From a checkpoint of a small transformer trained on Wikipedia: 4.74M parameters.
Each number is 128 + 32 x the weight over its row's rms, rounded and kept within 0 to 255. Layers, rows and columns count from 0. Numbers have three digits each. The size before them is the row's rms in percent of the matrix's.

# q: layer 4 attention query, 128x128, rms 0.225, rows 91-95, columns 0-127
# k: layer 4 attention key, 128x128, rms 0.221, rows 91-95, columns 0-127
# v: layer 4 attention value, 128x128, rms 0.198, rows 64-83, columns 0-127
# o: layer 4 attention output (transposed), 128x128, rms 0.166, rows 64-82, columns 0-127
q91 099:081167096073087125177160150083074155121062136104109114159155148082140066113092161132123115121114097095151107085165144164129176062144158116152155086073110187113131125104161119099187114093125170176149150093178124153132152099182148125147126132168083140066129143108088123150109172113107118182114135113096072115135124112110176126125110133087082143183151118183142093132141108192188171106142
k91 096:128123179124087190092153080152118127175168090079110158139128108199163140171150120219123143140099193141142108140119157160137123126139138164206133069135139118141094169192123102082118161154057207133109122156151119128140118119165164155156118131115154114178158115118145102101135097080143127144114138083146106128140193101113100096122140160138103109125124108079101049190129135066144124151163
q92 104:157120102105114098093153078135122126140197100095137098105070104113063154137141150139120096170159100143150114112164067128083084111121149098149134157167117081161156094139162143082140069099129104135151144114145142115085138102127108099132120118074204145060136089165102182146151141076117138146098187134112182104109115130161112121157172152161156082167110097130089125114141121078112133224216
k92 103:149149122123188136150136082112142078207053130093187145122176137084101102122159166116099120114135083121084137160104166198128140147187093110206067169076139158101125068145163121130138112143146157108158114152134116134113150113105094156119104147155163126114067120137189110114121130157054200143131097118087127134090158111136187143130083114194144130125162103122129142126089126150192135160134
q93 107:112110185132103138130097090109116139150117126114108177150160098118120119103097125068151135144168076084148123132138103140048198144093135144150132133150168119148170089173113163126105132174089168201129072131126134108155173141110150126156160109140113096138162178124142105156127122238093145142073123176144138134130106111116111126127171095116106124170138238172130058097145064075138131124136
k93 106:058059119139165096145132116109107125091151130119203133113099140126084130165125128181132103074099107125144119126186101135152104164189155099148110145111133111154112179168063097098102047145168104117101113161099083153182105168128123130170134168118135128174123127123079124069171159070096131098219098097128163086116143078182132112097143087136124108115127094120117150162094114094163144135178
q94 106:170090107115089111104118113113192136079150110138125125068153123102120118153110128126122075191108101079181160114056132062078136122121144081133119091084179105125099070130126081118057167141096097074085104107120150117118157154076142121130165146099184148096174086125147037190135120101150148170114112149143173123116088118133131137109138134170132123094117126053105136168093116134089131105085
k94 097:135092150144116148140103165126141136113045189178128094101150160065132094155146134126119154157171077123105128119164051124126084110123138168089123127164154184140156146141117172074110125161170109159136069082130093164116110108093179146081108139156117126159151201137137114134176062128068134132059106095094130148153103101138080196138147159150140167145069111112095117126117139125153114149204
q95 122:169160176167186165071118163168083155182180119190142173117172122124093198117148143170108169135132162167143126106110176178202132097122140143161123129110115098133128124088155133219157130082139135123120094117135131129105111095166134107141153147079104195175166123176134181141163118138138158097115094154136140065124116090105100090108116185148118115161113127162086144116174153174157165097151
k95 108:058096147121124103134161114155149104205090101128106115198134088144117126149144104156156093110114123166133149105181145137174118109149125131104111165156170096136150047138130131035062153147108112077082100147137188146097146155117128167112158128196104083187086126102141197139110138142193102191194158119136114127112045160136117172105144123129147143140135155131139114081109122107139121124134
v64 091:153079173102112160106137093080121107073084123170143112145161120097152129068111200083147202140167132079140179102085093119177123122122092139147100122187128128185102128112122081111176149084129135171165114126091163150151088134151088135107136126112105150151202162122203132117135158125096114145163106138131138082141104150172090107099072121055082124125135139120188110134106164114188157178135
o64 090:063136138120112104146068111146076110170140191128131144068071138161178116102122084163115138206155123142104077140115144103136130161114221120109202125129139112124144100132102179139151165079093096145128121168121069126118092119175084074114120135171096129103097162133137182208127164131099141071127168126139098098110158089140142088173135122200126123089132081148118125112106121162110132089119
v65 094:133176093128119148146089138164117120058110073097133125119088146140168120068091187168096106157100147120136111074133138134128095081089181118124171078101081121130152114114127191134124138139168103068088123131148156116094074202085170148092128124067086122136112134123168168137076070166115112115097138143143091132119156081195132108125096103149153136125106182123191115167121136050135152174152
o65 092:083113136147162119099117111111137178104153117115143137174157117128144146161125099163107105089191108151090190139114138128141123143126113130142153147182190160111143157073097140147195146042082142135087183093152086166118078103102135078138144116170128122101134131080135108086121136168109167148179126118171146160194130201105131128110186131168062102118138099114106208130129110182094116100187
v66 104:056201092098143192145117101080124167125024132156087114158143157165153117120111118083179148123163122176113114129189126117053127134156138159127122069117168070100120134145124151145105116122106154123101135157163119088142146141147146176206136178157116206113141129110074132170122129155111137107159116143137112070124144121096167111138164133152141159059126134124135210119120141100105087157134
o66 093:099074093154143148168090088167137099166148103142129129111119064129099111109147124123131121131119188123161140124143135160184089089100139157128158143119065185231140128106144125162127109125088150103098189073134198107103148132185128112101165217154136087146135175126124135075121080117110099119144150133151139128169070143075066122093061107108112093145124158157164150142100139126123176082112
v67 093:126179130087111104127182161106079146145146125118128086053162118103100161162085143129117181117149147119152130166100109058173152138125090131089178159094130131133079116113095163143189090164142127115158115175152170125144161174182165105108100179143117134132167106079172134176122109085083092114090177146100093177132145105145137140173111156082093054108148146127180115159121224120113142139114
o67 099:111065144141161117116102085120145114090102158111135171173105050191134108120117149089130131103132104113122093138131101135137123157095126088161149122062151132142135087198139176179048158067155139116100155233105086177183127126145123106147139128084160136073103101116154109131143126155097152070141112138091163146102188149151112081144102108125169172109110119115114157108140154167078142111065
v68 093:123134153090161149134095142050179085065140093160118143119131070074137203151157173135128159143129077085127158122126153153111131112198133119125089106128168158148173167161088172121093109115157105138150093072081117143190126139094150134123084111104098176102118208106149172125100156065147154131129153140107142073097176129116153216100125131174159145121152154146152115175130140112113162160130
o68 088:152170101170118163179163157155126149149130162162107113065150154129167086166128148174145104134153118154062116143118101148211119160100142105092165130136159096098060124133101123182126150093148099149093145092098100065130186176137151138132111150105168105043058100118160186181149108091151095133139169150161158115133114137110078101166164153096131098120150108076108085115147101162079146099150
v69 097:126151100103130150100139092134122153088122216157111116191126145112156091073124132203142158093116079119110108114152155131105091132093181134143069160155126149083209147141125081145140124138098145091189109168119117079148224077096122123139114121115129112195153152118165120162110144148114117126138179127087151200136102086096158180082129105114157160106127120073104064146143113121125089113089
o69 096:147095167154126133141197139130137082182142145167093156151091177122083208149132141125116139142095193173088100172120046123105117080142098099057143127181053119127103146097079133065135150120088116150104151087134099140144147212134127143116098159141084120119098114111149185064151104126151118139163084100140130133097192144154127106138078157121135093106130144176155130144106090157095132105152
v70 103:142124075123154100111122117089160156114115195079175173101109124147166085117135105047148161160084189098091166099097134101099068172080113133122116088079158165150167135095081137142099105167103120125102099122046124124105158145067152083093135115113085130184154188103133120065109107117170119168120155109115135095104134108135140120152110132049141163082090131133117147147177100131128127110190
o70 107:101164127116132131128146127120075127183117161113099123191165131132103084106162097197162119126143161129110112057137091140164113174164087156138163105102088063165103109157164070085205181142113175143095135152172060118130158139170105171178132146123142145134131096154115133143121166181143129185125178080181100138163161128113136124134073155144084139155156147085129108176065159111089130154112
v71 107:146160084092073104129165174156103118129168117144142174135088133174115086129121151127081101092160159180088144170143192107177119096101173160125111099162123119155141117117088154142086089137114165179102115168068115175071103066081154120119134091138141135121190147085145150178132144116124151133132125084057171075124078110172145143164109088119152109091095114161157090084119170124162199151113
o71 107:146144095142145121122117100117114098098116130106142139069170125145124142091119141158155174140117090129146133142107150148095053122101122018094133084134202152147109120169164136083160189113143091126127143146116169111074099095148171129186070111097109120105139131163045123110122118181143094123142173152173068145106149129154142127117097061105128122079162087078157136067050108153109134117144
v72 101:145129115156101137112115124093103134106099078152148140131129158129173055095138176144136135146113130154130108161099141105095187144129087112115144166075145197081152120047108077134136130143094139203143130122117099094085094112116075110135110100123149121128170127143134132120128241106061115183098126072143161162144116180093076097155181183126136149098123181080192126135159116152083131127123
o72 101:167151187072097163121164126118153174189124164115143201177061134121059124121081083143137159150148098095093097156139108112090118101099154164143118146120158079173141126161094122091166187168133101120108116112130128139137108095114107143073110116133136208107103209130114153125151092135148121090158169196165108120093141125190078109082137074123103140137131096108141124146135170137161079090167
v73 101:146141109130111144146120116147100113111171116083143132128094139133133180163139124147118102119141180141124207165126124084089057072185119121150148070091123114128180085016202146102113129145128127172093115127101086179112125087116117114101127120166106086122157121122111144130110113071135134176150156161114164095133061165070117146096157095135109104171142156111201116075161097088149181155149
o73 091:168102164110158066157142097144164151083101101147143219135192143101152051097163129143157131125107099114137065129176135141139106119129178067200113128178127202155103120184084102114169165097099105112119127141120136119115100165131053149164092073157101131124141118090112195116100120100140119149095099116181128106114132172143095134062165127109139076131159119111098154176133143119141094121129
v74 093:100091123165136135109155107122181130154081119135092162113164125138117173101063183109188164134138093128120192087159148108110118117117128172085094096182128150083118076112148128185200085113131071121160166129091095122141178126069070101136156094127149115122187155137139126163144171074130118103115188104166151123141114102135117139184161161092158160130160097103162153105101152081176091183085
o74 096:130172126117081121162100154162120139186160130192170141133132121143110106151133108114127165175148115081114070200150153118132079095132124092074095092118103118199138125153099140102110160075168105108094109166139132121131110129110129099136083209123081110122088124155137199137125142177137160111127176141192151146192167137072115107112095115108133104074089151145025115143143145083085101108133
v75 089:131165193131183158136125087125143156121141083122168138133109145155132035159104143159053141149140101158140179110107100133134125118112194123184127131118102086154157141065147120156163126134100102061121102174108097143128138144056146087111151097073126132091133157160094102224076150130140142130168100139101117133155085183195131171150158144086144101167136124099164117149167154142123145174092
o75 089:111126149161098090095171172111153097106146151120088175144133153176158134103144122130076148162190132143134128176185114115094124127147093138079122089122167150105139115101132153136124168206124164126077194168124126131098116126153085083146089136139091100107102135096152084111137152150137058117116168113136155159157117189217145116112154158207133126061090100054145149102086153066143146104136
v76 091:084122132139127117098173138119140143136101100065092057166100032109104143117123160132132136130118130063162188184132122175125132109045184156121115056137134119120128184148094114117122123102129166067140137164157132155127097099187147119111142158145100120127156115170129118149159145145092175147166088090144101129177137129211185147153137135121103141127214092081081144112105097124129162109146
o76 090:136123126164119064166144174137051114148155127072141128138140159133158167115080147149184174104123116149125166140146121166124164128154081054116082170106076145100102105122144157151098092166134088166175150079152124169125098109101089068141086196105157141129097108146144113175110099149156146118134166163114105169115080111109135133190095140175140110124059135152120190089117196110183173125125
v77 100:076169199095062154132183183157152108137154129161139169139098144152129155127127067135180154134104131121123091182159118103114106150157129156064148123041048124077133073144097097124186137075087127148157142097105116117095114198154093173150150147171204133152106144125125125127128106080131134107133119148149111144134164084117127159170133103114080151125094153089108140166127083138085098086109
o77 103:116089107211123157122100137146138133150119066118109135110145083119064158145121126064143156119161066135142135114082082162179123099110102131108122102202095101134095148092171117090112122172176126174071123147137050096105150100164116168069124135106135146157109091161085135144126138090133149137155107074124188156089134118117132109077100123144182085128143084214116134131140128088182093161160
v78 094:145088206122168141125117094211112095078143167104156126138129124126058089135069146147132165123158112167109137132158119215147156119182143141087150115106103135099109158169031110090106114087121135125113075139100148095105055139166116159094121110136109081088129114146168132140113101101165119134119176140062116151171077121096111122110147173091139150167125172133133181086151079144143093127157
o78 093:136082171149112127112148199088137123071146134126187135161097183143117163095148137046105181121141105202158139137144190135197132123079143126099148119105129109105160147143136194130162106105143133151163161105221128114145129142118160097125186094095127152120112105096094125175121154117108071094145097096142112128074180101076094069109175092182128107135150135142143092157109143102182106145126
v79 098:123136144106112153139138127162106106107174100172131123102087138082123051095079138090126146149168106090164166080183130117133116129116077186141076135168164134101151204147113071138161126141120113165145088157127118092116184084069140148192140153087137135161152180121151172170176135100119124161133088059105171175105127137119104127087108130117192076096136053089165145136121139090114130146089
o79 099:123143111141049145106157127147112106183122175161155166071099099142142158134114073147152115146118138174085080193216095119196131120144098103055158117121156143176130102152128129154120158160118149146114122096136142120105067127133151119128081150136114091089108133103132164119073115160107128123134103138157145151130091097184164084164105061089125131093113160137148105186081030155147080099116
v80 095:150123128111096136124098125124106107069134121135186156129178136089134154090133157197094113111086094117096122129099165126135064102062185113167169194130156117113111089082191130115116093114144122147156163176159152144115151163111185141172165063125100084105104154096087095154131056084201096138153108116166159133101126150111135138081131115156189127170172169099124110136126082143152177111083
o80 095:130163137174128109124134100098140110099136161199125079117119172096168053158143136096069108112140096120089154125115093077097125097153146120128094128131092135096072082141151144099160156139148096114109133095082162146157130094058145139152148117108063133153103126084102172099143163163063178191105090099135118131147129117152097118111162115143145160102084137118144175129152031138102110034180
v81 094:186152120115100197114162092085089133156124124113152212151110100083132142149168123138116097147144148141150084163110132109139131126056099154133136083126086118127131153077114104140179150127117122089102175117115087117138166086139136137073174067174126114195133162120164146157080113133108070131041090131195138160165068148124180096099164112110098152121114180144169112089146160149074113113124
o81 091:098144157179181167134094112144133173138094143097165096152074103139107170170115151161112177158123143162132126115114129125058166138130133177141057118158145144156129126171164150140129179156187099190143142116100124203131126116176096146127105096156067151065207110135135102116142123102120171093138093160203137132146154161130114167122135135079115066086096166130149108166121104150156072165076
v82 096:148216091108091101080130060142063137124129121110091115098124171137134091129081133124079100174178124100150100100148108095097090135145124112144103109134169156126155089125162157139117172101164146094108173151106085132115224093114137101089146127169121086138100078144158181120144090125100112160111092140074134056132108201159109191067141111177083164146135136154107124111109087156114150127108
o82 100:121103124086159095206142102088185137151129089160157100133131121112155156135192143124119093147124129091133088119151173131094149112119164175121116163128094136155124157086112127192148149182135088086051109064082181142085062175097107131151052130100128168156158146113140097113109134118153125142164087115139171130104108150163196112150139105115074138103174142078161156155131068143130124147057
v83 096:083083147107110122149138156127145095123117105115163109107086098124176113084106108122090181096139122136165152121171075163164094199108188090146181157185101106149114208102116150133130140047140104131104133151084145111095066103100113107114094100052137085165126137191091110129100132118048160123071126167108196113093119118107140102094088140129070127114099140182112126098105131113116143146137